{"vocab_size": 6795, "bias": "none", "tie_embeddings": "early", "beta2": 0.95, "warmup_steps": 472, "schedule": "wsd", "decay_shape": "linear", "final_lr_fraction": 0.02, "dataset": "wikipedia_en"}
Each number is 500 + 50 x the weight over its row's rms, rounded and kept within 0 to 999. Layers, rows and columns count from 0. Numbers have three digits each. The size before them is the row's rms in percent of the matrix's.

# layer 5 attention output, 256x384, rms 0.0791, rows 72-216, columns 192-287
102:491574472501506409588500559439403423541503460463480504523540574517503521562484465497528491458480470470398571499543492459559480560478434378444535504582511536535508548504501525404468490508488578416524499541544556421465507495485561570608474533467462572590503395482500426519450547495567514516
089:384547421511613538544567546507438483494516559459480488469535628523537490439547488505527513462476512565484496449397544475490543490457524513471411480506472533488457522488485503505506448525600511540433534486446499509428526470479616474498575510541486479557514495498474568469526488420522482440
102:622579468431538526572437493549477541441538490458441486465527489535576485543576487590426440443491482472558528414498499385468585470441514484524392519547456493475496447521586422479485525558408418473534562488543515524580496482517377498425529457547452507465494555415516459522523364569478570472
092:562412556504381522477580520488538559511433450507513538596470565556513514506483485483518592493483557507520512464445455549484542525495589561472489525433441516471496583550476533532434454458474547484487466465476507506496506473548501503504562387480480560490415537520492472365466445518501573560
100:507509409578562500435496460561506526533532474496499475505454591514540471452509535506532599545448520532597424548573435457444507632594495521533495560497515445453548412421455412544480594491530523513547462509506416451516556426533477409495398543494511468457431544536593458502418559498546501491
107:491495461461497468540578477446494472471458501430465445494512493402521614632430545559553519491509521480532548451521477465431482498474542511535507456428430490519463433507496483501488579471444353453448462523518490510441481598492444430526404525499488494602482472567480461459521428508483497370
106:535425526549404511487525510558424525501480530610451509478534537470480451533610515421503478590499512473542492586541484335362469456400585568543478539490475494547505459526587500469560494547410418468531571524573523514540484492505496455474381566598480461489585457418528554550536480578443493431
089:429478504374460615474431445505517520387520408633500643357479488600472421577570467498421466505549545571493509552524517539520463525488456509525522582508503482505469519517489553468514508479420534433416592503530542432492496424499602481506496439458434476410466621420474437532540428503537504452
093:495511473488418506525594477569561585468491499480488502550428578602488423543603453565599534517412478476453526499432535561567509436520465399487527429556514452510536505464528451593377514474568541618595386514496456531562472475528428421405561471484514528486414591560599508460489549538572569506
095:519576502513598548547483449470540594432482497506479527465521534427509469498490481465589463495506428552509521483466549475502515512506521516505530529555552485538515468548481553571416472474551532576570537499443512509559495546482509516481489640573637466545474489457505552546515547418475488522
112:438500442538564410496499504609478594555561511421535480499545484466544459569432567522445509480536517502539491465520493517505542520572503437496466499484466493426462461518502529505528561453569539477394456517449537442486407496490406498487529508427513433520444528559552470487497515496454509551
107:423434398539499486443503524516496524547433529514511455515455435542476512468510505535568580587485525437480577467516461436446521449488512503523484543537517573542507457544457464453567420507478438506403511579549565425478450555493464517596491416506457495417601567582468558526532493500403524531
103:539428468559457525441521518473367423547514550555430497525497548505450539450519447478458488483469550408542430629466446449496469548527535545617584573445509519440527459495449560476461485459500466487401507527410462450511504462514500465517413506479497438486524541565579451535499551474525498532
087:449543577408487523503631589533558562423467460558547460459582556607497496484583450468458550511526532601422500481465556539546474555486467481541482473479417465525438439561552476514547543506512536484502478434486531557486539382448426533563602522489512503480462472427449447537390500646529480528
102:539468535433500503414463567523596494420480492568510524476554412517504528521501422472486550474476495570395510470679583542418481459469448439489505491481468550492457453522540428439575581548471500576606471439535453505483517484563511461475491483533510525549458388429512454448515463552470500479
099:428444496472476525509411465484522492573572545545450517554474516543509430507487466476392498550416526498536516546501452470465599503464526470446495447519473484516447513513593495399399464520440498581516503481583456447563483464479498416494536498536477442570527549494582513506531547502450445529
100:552559563522491460526578518529535513516534537456541495461495504470519519534453548556497453445493505435428549438480509478540526457516594467471484609477573430530513441384477576573480501458432519471541547549474549522494517432413525485557465530465559399428583536504531460537521541520559511508
106:487503491414469528432580545466470487403531429579552461484564495460577504526534478397467524528474483390517520540530531397537580535483567465425506486480412443504431512531482466495543429601495460550535531466409489508522494415555493469400462512477456508516467463502517484458503490609491491471
097:473479555404506540508460521451480460475433533542410434457524497515380504527507439522483523539559513489547499489536427522484445517505560517522513547471492510461466516543586523515512448461474511424443503476484556548495452461495513514548491566474499519455547495451550497509423534498559465484
111:614509540448520588433459507463554461522527530568497388549564426511540525451500516495487508471478552508501547520537507457477384535547542506512542572567526554556428600485536524497525419474511441537511453517468417522572571463570402401472582486612478471500467502544632572474554438522477484577
097:598517445554516456477432474476451485545563435565539471404563431503555474449568516460543537584425549506532484491439516488488554477529537502504463481438520502491519551501428532562474469398581558421528443509499461494569487464440469520433553581603471538500548513524505455485488493492500500538
090:543443494584578423420517483512455446472463523492513400480468457472477552445472521550475435440509487506529451572440495470505504519461491514505526518511505483509437490556503542521493556496525433429505505553532503527475527602467571551544504519557496489503470513444458528583505477438407424491
103:491479493487553513522550512489455482473458550529560465566422550494434543440571454501481531551533546493477485617496513499475506453515563512532537483483513558472548567506411560531453507474517494442574539517552506500538534543452512485506551592491444428532490494502497426525411483588463460407
101:560458517568588447528581570441436459508527472464536493455525484513516498510395529526480507464572550522502538466428588406466524492471551516671489538493566388533535419512513504594388496522598515535553489480543501435507475495494457539507520541433562452531482571463470523464537552473552639465
086:579460451491452478550507442536420380499521524503443434553502428447557560485546533574587457480516574447460447533568546462435493417562552511564492440489504554519538473476489508492512522453525548542626474472546442549553536563454511461518554520586539504517505477635510475573457467447570540610
092:514436502542470493484431549586496557415480490449560501443421411505523556552461576517505497488546526437557542488526395400552456437475492525511531446497556498464416443517453487463549525439479440473510548540507514466443488433547553581435377502419468478462643485478499457392502519577472451504
102:441410437535492501559446547459420438499451403524478562448497498572424500542469529501441437497555492589464549478507541437409512492562512565496486517553492551503455489566443423496518513539467545528490535557576524596459525468409469604512609557547466424523598486475472579532584534415539448466
105:460483454458471515495452573420519476505560554535493604476605442500541486549430469514402475528493429504463516423553562559440450437530477482546563507500441511500500482455446562523481516560496533484563516505474508492460454540485532554488494466391651501410462509459489493489516441556610480481
100:528467471490604452484474536588439546574500516569481465505552463470476527567558513547462494479516575501515516508428514488458496500483436483522513470508418501513595536538385503499437550477549524547548531398543494428472617481501473463534497524514565567467559521552469521487538450476529479526
101:524535632561403426456498444491430479562438599508524494443442476499531474518507481448494459526516486432528522510593462515510519472467570457542410454463517497467480566477427522460461448452546459557501488482468481401440413518435543470528537601499546421473560453511504528509582529460459442481
101:540553483520620461589502558480563515445459424434555467433535467454495527582482581470570518477545461484485463436456542424509540508476518531471491477452432456478530402462525479559499552582557453507546415404530545570485484562522537561555418548538518516532458444508430507521485513524467480436
105:414516472464462581492523492571524443437485602546556515528432525526405493519559458539571488499480575529517520480461464551526481463492506477575545475429485480488449483556547516533506545435561535517571476609508416506598496424447431440468519571486448452507416568530514417472422523546500404534
090:520539413442496484452471575528393360548479609600470473516576568503548494498484329535469537516529496417404448469512391426584500534506438482407540407452502555412503483369488547390514456504557522502619556417482421486583503443579487481403452548473530542502473438420448506512450556527569502505
103:455429479413533579530472584554563496403524606516524504501513466538480515487535531487488442536502495589509458505469520489510507536435427525558532441514485550491464434558485492585521528489540509460509558465475507438582547503463505409473478565461424496430578489540556526616390626507488532552
096:479482375436575534505465435580520508542473471482498515562506499466463454388545544471494531497460483435463385480466483462479535408344549472554443498375499508541555456528524511509492460460452507497443480451457502468475412552537605516577440447464491485436468533580511451551519480486452554495
093:542481527496491490651423484553629517526465526456543431528544553489433507623458507547595498406525616463478553495591403469416610425524547484513519527575450461571520503472467438509527624580433515506590448547626472482367498438522519555513554570517496489552539514533490480460467502491514482426
104:544612513468561519457509508541448562450522582538545459465441527447471473462579501465497478434528465487413490615407473542451451474507490540604524589516478569533486503536548531500511456511527564520476515518403514496553553457482554367433500385471517502426523516396500489569562549520528438453
104:483507493548505486490498486453492507482529487515482586480484533409539475550400513518432498475435532455469500452491491540526560463483511516515537500412455418476566509480428591526479541522478590375517460504455511476498522497478502481503458407510474436347538545483531439449532461608554536533
098:553550487469448457467452522460554505492493504507517490507460507487444539555583484545477523565547541423536532483468454441450485594417445439487529500546471404574427461530532490527497488586476351476485476507533582491431437492453399414564502513518533528456500527572492518442460471582589501468
099:510577434481499588439486527414419473429587585548536519495473475446540483498497465513550475587481505529551475438538435512573493444417476556573582330548469514593583567498453503447465483574585498493545449489495426438526582500556598507469502482444461443557432522447552425501553505439559456508
105:487482461473441534527469461511492410541487533493514540454466559576483511484622491462535453489551485467386468574569547529525440486478446462485579419496571488588500593402457477483491474537456560500453440480481513528483525532470533471582522425436524480490488571563574505538441583460524486615
100:399575496465506479513531550466485514484540436507473443570467528475506477560555419466420443645490520458438506478577488458559531398434509517529486496538511466541459462532513391549573498616425455555492615589482477553499470419462493547485552502420428515445560494412451496522541457514456543396
103:552580598430428487515481389492502496485527502519509602534472556503504401498473492491505514488385539436475466518518475561540569392504523546485482475426508518487563433487484475443571441544490480592471439469519581548585415513460502429511521497429584510462441562537562500562493438523570467550
102:605450593538517492428555521488484502509443440512463466493514454500509560460518544405542532490591512540476539507423529509500441561549445528508450506572549528483477583508476503562570424511626427515487430452528507559442492489523491558522554461569464516582423488457442506493457559547472553534
100:576543543544458468498387448469478457559523481509535497505486454548527542425506549554470514537586473571516488440444449527427424385437621591561536580531392488482475491573516555473467544516494498463526451430585503537452512441514537468512497479479455505566511484559408465542474517425446567341
092:489465517435506603509610527538520538484459480539568502420549525429514588510444473438535501478431532501485489440580562532519516521536460478459445505495480570528487474565461447608571463497511455575478526562470517487513494545466538352423597408461411458458492534550521523624610432465517439508
103:430441580465510481490472472561431457508489547549456569449526510529492479556513483503516383402453581485500437418573556510477607413410466484511509438533453400585522455493495461483482596644542519452504524477537446514390588495489493444469442533487466545480489476486508505506512445599423504533
101:479536508575548560501556495596429513489478502468581491561511631511463524504490582521500473506469478386531521504519379425523534577555536460490468524426512471405421485527513533479435507410458424508443587385490405442452554548434676448508440482469512404487550554484432414527462419468529538455
102:422563444491467543509453425534448395442502516522536539510445512479504474485567550503460496548493455448472547474542461421502473527511565497435558461404469481455414489475515500516539489544535399471555553431506458405498603489637554535492540421464527526490515470449497533450466476494507523519
102:591429529540471504479490473476464511470455431526514498571518442532411544453540572533444491493579415600406452560482540569455481589577488468438660642513530491528442499549498488516551536479527495552533507517476437571478572527479397504506516462525566634491560389468466530510588529458522423422
102:511477525431494557487555581484563497550516462432456436579537534541475565432491507527505554467543479561589507525441479460513484521564465518526472600505560465490444460489591539489533490451500518563550415536595520614535520489450550517515500404465562508460534532557487470596543451529470355522
102:438530416512526486551531534544496547495592504476508537513562492489560485480440538542520444560465555512448449484462531579447429478533527560575508532460429555474557468550523494509519396523490547513488455479559513535519431419549551399478461392533475475505526639471480441483524405567510558402
099:506578460600538505573448466546530574471495489480450422551555503503513530554557461510539521438515540455486526523490440511476513405441527510458565535498487491503517478514493531532588519539453472487533606549554509514513403470491434495418498462460422573318500551518440521518432397499474431441
092:534459573483534499534537550482498617492468551519485598548516548597547466497568513452571529480461471508485518510485498466451495478469477509511396474509586531411582435534572495456486519500424525545498422517404557497419512497501627555479519475456437466452500520503555456562592583471554504498
099:539495523464516522459597527505530510435364515484556508519410418437443506408468535506557565611520378610493526533510596587466456554590488530493495565445479548425502433539550523489549498468515511488496462516501500472483484508455470531593462487556464515544470478529486516500564493478497526504
098:423486576491499504487445481536548500484476520524481577444464391500504434594532458475478541461422536569492502577390595540486609550487544525469524446495510535459525471478526527524480511510526433528527480462540568553462494489478580546477492515473499538411510584522495572499510510502555526519
105:544526534518450493526551443495518549482504539456443461563579486540545493487483453567554453490488536577510594514667527503434479588666399484490455564520546494515514452472512444451473532458408577546578529452527460519524531489451417452449452509494591595455481463589549574474501515515504431557
092:598469515478431516418521555489456553495432588622490566548519449417474408489446496429442545582464523422563484496453501438500469503499477480546366515505538447553555534558520438558508454467501499510521495524455532544506495541488584550541446546553505440489491424479484488512502494510456548476
097:495474543547535482476512457474480499469459489547466551532494478455491484408477567454421541561528406550562508449480571424474451522518507576508509596454534404535441441494521485566456496537505437500402513466570523452456542490467488435545442452539556459529517537523423526531570498445445560502
111:505417487521486489412495508492533542519515588524552453497460471459514550498498482436569470441527501524542524411513507542470581524536489455469438478486428487360483424515575524433471671486500537475432452585385547440449433508490456508457527588561434495556609455516520426538556500476462442479
094:488451479555591553521580531474463532453395536395475433502496537522511554515499514513516452443596558614529510531460514582492409533502571503510538399502473464551483666533504406590488484405674474481475554485555562469483519544480533484528545463450494493495561482589571585468508534386502500542
103:499492513468631486495523469548450543476557416450514472499528491477446559535509502503573537385473578514461492538499517507546481602445439506447491519518444546510399543562493550485565486415472512408439636405552463525446618478510527523468523485455456507446622445479401570522469483450504507510
097:480546491473513547468498450472536535443544416518448493510499441514502430530500447502498465453476506511416494556534514558620525567561458457417569475543517527424442510431504525462453405574509523593510495521461555469540458485542472532518607454480436509597446463513533464497544447469537505509
102:650541414431555586471523513415445493572516518389501485519409488325583534545490563466476514473410514452494445492566553479539531442430470420458435487420520534556535468460560455490466480428476532623607493592500473533534480577462522565513493496363608486511565521534576540555512529495560500534
102:504542524584490485534459375458516501538456460434519429413522441408543557588419603571536569463487456526484496433535571479438508564506494493486530535501475587535504480506372461558524462525512542455455443519476526476535467525529375434508404568526501526481498545541538568526477567505520459452
098:549531517507493447535537525497483603553517500474510519447434488571480451415606439461485519535446394545534496491437522471503492554539480501488438614473566503416510459436498579554503546446503499554528489489500452529545564499501515487567536491520525506460454492416403509587504489473460509420
102:557555525435565570586543555580562508443456540501501469499456546508422541575578479506478526426514525519576515582465457397484503512563444492595455653532585536471457430533523549568490499440450453527533609504485498523569534572503491551437536464537472546407518530506447586542501409461493495549
096:513491508463502487468579580512478569429430528600542501469468508456454460369506424387540479595485510542594568447443539439507558493455449517526487524604423456526443451553527469660438537567482438523510609502538489525409536482522518542500534433378487543523504511476405529431562452352579533457
109:526423496550523430505486549442529562546519365484527564530567587549567433569447486484527579444559453482441490508548451446515502503515547545454470474485474607456543520523415575479521460426475598509533369714476538500410518463470467525575544586391517477507470419500642502575493546442495472618
106:504475467508497521543490497474392528512506464528458574485514453471531437477569518465433442565529470569532437518497518611544462534526434446417534501548523491525485554490458539527499486500559461490551561443556566436486473460459526543556551481586516513500564428452402515510462516490568556502
106:534451409508444583446413395533517480540412545497570509556516533559471513482439479519495448507507454503546453533367440501632555599578459510476568437514507527452523561517481456567485450510504514478436418609448481506496448650525454570507517609453532515581467502578557490585441600371415530496
097:525467486639444453498455416452474535583522464457346484605485508444526505557530538428545490484585481570507509437447489466457495469445540502581517459491486445510477455567595569510398542529509502420508433587541474593494506569530466470539577494502477507539463581540528511425514495528450616405
095:582529546504555520516492481525626511524546440518484539492521507485552532466493602444489454429391474564548477430433530467506508545586432534455377501496437516423487423512468494520555480491573531533517519367513420486591486456526486437425495496618429454546460499536494553497536510514481627498
096:401473423488536529492380539542457471407520541583516481523438435468487478436527520600501501651608548521477653407535441514449503561551458455504446484536530577389485531516531499517493530459582542468491575563523500468370544525526505559557536491448481529536530379529541582441454498471424470500
090:473481596544458432489464439514393467513499455584445657501458512571427386417507440476470466551540526568491526428531518467437519476425498555517515453478577497554482471484442413519496479538465494502468578418539434499472546618461497539527526466573470511485537477511444558515522450499508487481
105:555569501594494416471477449414506495443445541555484586425485432485564548476507517499439536546472408539545513436487436500519500516436523541506457579583498478511522457540485596445501460508410449499472533584447485519539516411579533510509451481503526516446563451496479549457524482485506499427
100:552588535492564527553542465469529517600507523504502457488493457461549503489474442544486570485486564560526474474458498596501534435461521472474531541392559490568559532534496446564467394424560492481553585426496488442592476518496529520384532540538550549561433427415467553504521478437580517449
103:392521390527535491601568508476514508414493434363586546488410567500371521541464509560452452370595472528489514570488544569494491387535492503532483494574498512487511417529553467475462554510571513455543463463554480481526512580501499462502481475422459543524446575499485504466504493541494546484
105:508413455534480408435486460435464498603465432596448485389490540480554516506443463465432552528530503443421587560511481513544494535548500532445566557540557455502430434444575495500511536587464520459427493525549523549411383415496564515514532455520501467459577543572446428450520444507481486507
105:540577514405522479496544445482533477502374598493495454464534476530492474416518423492542497509458424529532394520487488532572448564526513540435572516490444579429611526464470532436556448489533518457529427499532605521497440540450486489485466568522581445563516468472497411552501523580523505512
105:449454413429565566516619515461439513542596443438428490509461579419554465506547498420544534449484546463543462589397507499540576506463511439470545492547399500484476498489523536544457539502583436381432494510486526493437546418495451496517471557465544504413604501521519489477422472521411487527
091:515527532503436445595429507515488533574532535460559594406516571536487470464468412488488492487455444531460390522397484586472522480513478468485583590493501466473539474446479536555460511513473420457504486375479525558500517433563460443523466552541534475487489391494508461502478460550490556494
092:521401551448444468532449510519475494439466530544443430487502519591425523546643496496613572591565537476503476551442526520484537434589516578549453434486524415555599483507510462570485523517530585434509468524477556539551497445460495533521509416600468461504535470520530571498557472507470516540
101:418558416486508467435511475582492465460509488620514511421530459462582491502540464495452517550458543503499525601586483552512542515509499505584554508463482503514514525456496444465556545588465522482525563514465510444484537475554479481484529590547508464460595516518521512520573446475597383515
087:453420490529407518391466521537512417517506536597450506471546543517529562465453505526543471471537518517463551485482484465497483504515519496408474497582502495545492434490595533425526498491486494399465438511546480592427535435509478533529530550585470507602576402542476517454377605594467595557
098:457467557421462533449431559537576502468457493554518512518522490461541459499474507463394582523513550550483554572518506519397423470459580540523535551577519510532549593544466500404485510460414544588491491542450468570469485466561514519410483490499521526649443506480554609384555499475480479495
098:578558490525531409531572553495491609531503404440563475348464465498530520549463515569458522460529574480383612511443478408481460424376513567545429492437502503548449530556503438439506434545417496524412513551435594485556437503464487479647444434501484473479559521461488412527571478532532521436
102:586559457480503529436510535486577517554595393509486593506531475475560483549508463453417508454425502471535443569688429527579485572585463477432509436581497567461477510480484473444510557445481477532545495423482435464511542501571542481462416583455457513570503451516559562536463536536527603547
105:458438457489490496500458515506480548527503497550451424460482514499474481498536467566518497520545573472539456473485517444437572453415526534478493451472458452616517550528401520510441466508480518494497492529513555459489487543432513542530571536569449489544464476560534488543460551431560531586
090:541502509469478440547487457370488448539455384439424460534534533562445493408472513421483493508524481523405576497589465509498392494507501563502505540429539483574485485498506509584517460474475532549479510408394528458531464487508442421529483428563449416498574439500512513404517463526604564511
100:473457513505513510393447447509461495588496512649447528507443573541425415478599469420503521498474488472448442477551559497573512546607497457549482445536428546496420491422370552510506492496502515514536463432454423479539502513465531523519491634463459443560474469531522452524412491454530579497
100:487480543549470455488465477504529584538435502461475508567429487548501509520508417469587486517544509465473555433527523500543574476520508484462461483479574481499442564416464503603469491535528525428470417462572512629462504495501568600559480572554476587505495551455530461502428673535470585535
097:428469444495461453527492508485550478427503510580536479443573478517489518478477424520416475523509441540430584501576569493536476349365565573561528496576553490606490554489570473551546533543488549341500460463499468588522504531614456447425504529611507521445514439403658579438525568496501536533
103:457448443440511566499645533462441502494529573477452470508471546454509535545490547575461519515445529541444479432458463492546524430494444506554540446490579416511497439431549538507445504518491571516503463505477457608555515585592514546474513491493492477552510439516520602510469470455442498468
099:593582507463486582510586475517505471432508586539564511481532508475497429471510498457520495456463453552479442504464508556563515485435565476501524439559533429541558545378473553472425463504527526426611473502482441530606472508554452499427569575426572588431457535513497512529370514386600501516
103:455526502480462490543532476500522606353503513557469517397533526494577485607546461535548513425490471477542474420459530495559548435412548485602504544517465414597565381543593474629475559547488474520466561580473497553570569446564496457471655519440490578498518528407618500479482431507453555498
106:467514403532479490587431391457591479455505559527467466429486439513444562555568442624600442520502567556439528500455548570569494467505534562375535499459401466476423557550545530481586394524490552517419518537533495483493463418604513390406483410501446550552388539522526510392528482427551517477
099:504483508552526485489473518436479489500473471490534480425509502543447586492465564517519412486533500580467484495579581648597471470526458550435416486514575537524520515425535489500539501477521589514487384537440573533462480493386445520451536555509499647481506536543570478559496624487492495543
096:590555477566543441445499555564510533539569510467573375497449485426475598543484605489523479488478479425464475608494517519497506485480562503579532504521477536577557545536459469471478510469524487461392441520429568438479535429542485436538442525429431436559525487652530526522494578464522508517
101:592498542489475549538422457536627540522438503524578551468526393560524469470567564518452491461516522514423440526475586609571441459453480478455503464473506495491469559488590481514500538528546471473435461480462531393553427503470436392464483386493466491491411500509542451560610526484532535534
099:506506471578563520514433465623569545482456497440582523492454486464485534541465639559473497440453497414536532543522433473459577548560623480497501563444376487451422528461334640387448445443510491563508435493498514460489540480474454503608551484459498484523521500593503498549396545557467515583
101:441601512438575493382559474599539523507664552559489420451546498406532483428558494523500474460472540554496359574459460665573518466481428446448584500619421546598540506493482484486542580456581492496511504616435416479451553418558481483574541498390427449464499410540505447537475462407449448471
103:502475515516525523525613477471521518561425515483479571537450490417439412424501513430472520515486468462489480519378553501601498537497498535551439507500447569422485479500449568503517422554505504574528698471535473491541569523569521535463493493423507423543447551460450498548528316445572414494
095:485493488623428451444452435469398481552451408432538640541426497516467488538401506538379447501526519439453532449474482427567564589558463488397461407478481559455421464469512461495505497441557429537541549421515503514537492527447493533503441581459595539531591497435476499462456436548468540494
091:627533513564532563458526465486489469522454407496495505504489467527452553551451584550560557487468467534423537567459499566545435506554465560463534475495536468512503531489512467468500536538573536519435497591544597461440473476484542468556495451504486464448522527566467518565609514468426478463
091:517453456445514554460593554450526530577458624454443438560481395494463537503490518571585519409486496474535474503538437536485491398498479536570545488509491487482564416553545450472460568519451525505469507531399478468454425477483479534524454579355412434504524508455504454572483415422528563434
107:531527450424551487448513521553483547507555476541468431532491496387479542556565504464529581462457446448422519525496485420532435543526530567475668513483492454478430464495481511459521456605474452517529564551523483490537471599562538566558453494423519444519474501470526550471555395549551517487
112:561581520519560442511486444511543560502480437424539464508456418451560516477477678559456598539575464482456484580478458545516410528546545574558554576486513554436516539492497572513563437511489532419487460407513509546608515468580531523521488499495540533500572479452471512480390563470456528425
098:450518475555552561532524529514506554510509421479695577520524508505443464578429553506445537379519456437548550487459448408506517483480442474510446460539496503475455510494458464507498490527538361479480506472497521353533419531532538421462392414498573485518419574501536458489586480458365455470
105:492500465450564554490400547558487559541574535479455505408438498510550427511555438477529526539489487462564580474485454444483448544493454532530421468558535577440514579560426471587535413461521450570528464525497506481425475506502544431523456492444479479501484501552517449562504445462490580575
104:461533523455480522519531431449529487614453507526508581477507455491491476411390478458485544535515439496473431487459559513495450453533654560530459631470499523435557496440503525491553519513532558493471542430498528487501469489521567564586474545552575516527582452429476457460478453485424622470
101:569501468598486496593527443466473571470405520496478567426494537509519445477516528433611450453546468554509453420441492540488520480475518519465489484512452497439512498478499549524579505484571510498572615448563471495558564492573537477381591510558515558485455461456447538497467504532477440463
099:448496447478531461533583574581529538530453437363521454529582522525592499529515560495616459493526472593486514390478570504494473549505476536480488509539435484461437540576526533501518470552567598526450422589547547548468447518420523508577522515454507464644432484492548485506484497465519589496
096:523562459543525524550555483497466543448422443470471489455513526507497499594504532552534440412546455472558594616468434478492525447476453497464505499497510540501547492552431433466571512468419488523447497440521541557568402526540530456431488528544473527494399586440478553537550529508440450486
095:501600509557498483650460454497564558483445457376488443481545557503521559553478577568518524443514498495578410551568459511485524460533521460420521546475487482455459496460548475506506538487547456553523530574538475536444442474443540439420476480526586475472555470508535511526520532486454470442
115:461437546505517428569523591445515448451498492512458522473603482573562631515422383538518452472391565593399517537486559524486427480490541570506481523497515509539538480516579467570530467472477514429463443577479578589433528500499451579515449520472428566442504404597556551471507605513487536529
100:553522533525463480443533520451367399599508446544501616504451489431491457428467480402416435487465467457481404521463518488540521524499528427482505453496569548493536537478466461499531454455531422494514440470500475503536385538502519464456445521447557400496510484604554496519489552462521454443
105:516555530525449488509502469501498485412486501594521624480497542433486450557449504472424426395466533503481552458475502518545423483500458455511535500631515553496479480578580459530537523506529458594514564569447561480532474545488470491484444539488524517543519485517541510509492469520430471511
096:560513536475555521456520458404463465371491414472481417527475475491513520539557594435488513486449424505523526509522520504498551552574536489447525611478535433503500482483494626521494619512486492563574542512457401435557495428518494531458577470538544500535577513429410552406484511463534480481
101:447486512527497493549425497463594473504421410423547609506429524548428433512444546525461387510512445461471421511559553471440585519513615470484530568425491518457475414544415454490492537524513567572428424484561549551408413481427456472518545517525573507523454564584496497550525624471446395508
111:573472469552513440451529498505446475568523485438480455592519545513510528448447439541502455471514521467434447484474519528553478517565468453509525485454496485481469482445479527561406556487560488474504482524465449558409548511452453625523540475501538568502511510486445446471537513506522458528
102:471520517651476400477501412455504479598501494492398559494467448570520455401519509556491485502448470529435532496554538546454426504460571586461490518503413538543457583513458533506600440538481494504434481483458564530430468433450449440609446492494501460461556417525459433481518529580486492445
100:501506571428496591500474517569524596516465555519460542503486496515489492500516470568513576489513549510462529497551540491434541584577429508515523515537509490468481498509479413504511444626497531549481510468528537547466457512501484460522539494485502531479587535530525523513473493479508561493
102:567512531549548393579523497461584474506502469459448523504497536465454580462454488504454499443458521596505537554449513548639500542543473546449512326511488453449426505485610456474494474536621568585520465434536473476428436466509465491565482515395428548609399568552511527481422545519484622561
098:495537543496566429524537533553532646499585507540563468529513503490498565560514500477454446537388506490488525486475539592487538550489510500482517568449508442531510536464469563508450518491496504522423482446439507466545475504608590483544483500526571398435491577489478458391528505495577560519
093:434424476449573466547486529558488516463544499511459330446548473449454598612523475440500494488454520521526520483521467534461510544543484465415559385506503438488494532435411518509417479418502590452494575462562428574458506406489502588484466618647519559522615429499496516417393498548548537452
107:458527501558598491576502536514461506489488475465448568522468541484491467472534495462464484547524541452537485569485457494550484483460416407542469496488530454536496465447442460531485544431550474564550491511427438530495537599402425514537500565470550540437504459566421469579438493535478536503
093:422483506391506543498515497377490489494436545497419436508409463519495511515560450440619518545452520408557509551488384421499500498469514427523481496551550499514533518494543442471497476447502487608608415633487487538618486467532577542540450522521521494541479460450614449531379511466524406530
085:523516526542503454525506509467484407585505610424521517435464548493446510466468596498540368537487604423430546530544519525481536501547495419512553632488497454508442493507524522562533514471533595483435413480471499624403500445541553563516500470542537479471469504537442439474491543491510486465
091:470500576487433469502465545585523551511517545635537523499447550551455446518519471551520477596504503426520545587543492484480422526546453520522552521450416534503535545530492477549526492467497503484448489490593482519466522599603580472455515476493489466600401593461566545501479558489474642475
114:490543612501436531465436493580497465503600510564575492484515580542523426508451595476417495529444482559506416583545533595464483444432445529520565500486454523546540412552562369456540525547415432519475527513452487489433537535453524557431437634503492532528501545430413515512546500468465456394
098:468501532468527506434508549484474391491456499558447478518514482487485502569442418488459526544437430453463535503431560429464532509558495512458551560495518565477487484507433443508550531572442444367479472495526631520513507494540429579534519561562487498468588535508558500562494528572503480555
098:516493540526562529442519526506495510559543530509443527485478534416461510496541560423523487484503489453525594511481496534451455534512421455551491582522438481500457491484491512503457545539473407470510405485559485522476521461545503409504486486453436548492445584519488435524459494438487545445
089:544468527550455548481478484486508485461445444454496502487487524495534522584491518364469621419541470502436530485501526513408497530534558527440515524456522483508406568457449574449498573423473567488500572412491557473442441492564515483484579458556494513489499567410506470397549382530446416490
102:441502325455472503546428545540456461478455597508554493364478406445450492592524420535496509499572494439458432534467477478551552473507438503586535480441518552480584386441523479464556526559487528371445485596427502499511501542558543530583503478479496491452559476489544468454447458487519475523
111:438489540438511468459511485517475513529498569573441485556489497493457471398579457503460472566535560622424443526577485560466494628548527531509533595515365522507475471478567555407475514495457596556546565487477477447467587550524489476609450429412576529402537511532453488481530429452577459509
091:497434475446434510535393489439521427523483580509556432424470441500509487497510457516590605570615544515497515416478428478513498470485505513516512417548494460525473522524548488470487530505518477423483497496643470541504509536631560553491487555470512465515475529477496550473383496536557552402
107:408492490433492558504581534552573505491515491491473532425520477552529478520531483497526492545485459532455491546525606595544465520595518507427420569478550523489521540458603479522598532464509588531572428461507500498503496455437442581593517615531525489563476447519490461480434511542517609635
099:496473473465627460552502476573439498442511465467560432496501513514494491477522577531499439486610451349423550501498485462637496554534570529524502472482454498419468566490415503457498390566470532460531522476541536511566512559428541543527544550491525504468528466453492476491506527514539488484
092:533479495502485525470559513477466503531489432529466577548537549602519416544525413488520519520492483572438448484575507648542426369470499515398531351493500524517589484475503459481531472463471529558495492465488535500432385480423513477476479533429488542505462512459519441506477446533502581498
101:486526461589455481552462512567426390476485504506498486566505511533472534481539559481541405563496518514440455515479508481344495364452534500591507496498474515508516507515552485438515551507520511427555468513557487440539485558470481386443494502588495422571448512552570429537513535505527406481
103:472471533494439412521426503466508435548417461419518511489569551601454528473448473543453434453590530481505517553564504525533505504523475461445477521449580535511497413454626479531541596373490538485529507475498455562504477496492464567455513513433505531408518562497552517470437463550489510545
098:510500510467524521502482557560613429510486434507554510466476492573429453502515532414478531496475443505475436562441502578494471493444542464426596507411519499491542523393419543469475529460470447562545567443521466488545474472541520513525462507502504513531496483429366461480521430525445492433
099:535570484574502413582585464491517445550503510453560479483557563503559510488503507540601454459517509492535522426521570498544505547531452452389516483519473421445432562489376464580482458566536498510456465437407529453455426512467502582502469462477530539453496405501532514388461540546485622449
108:477512441524558471495497645542478565527564557481570448455538561443476552587451482512472413428539573512461623470486541422487515549527488534533455553576546482444419555532535546524506439559454531440508588523469547461500547470511412477488529380517429457437517518497471578515558445469494432523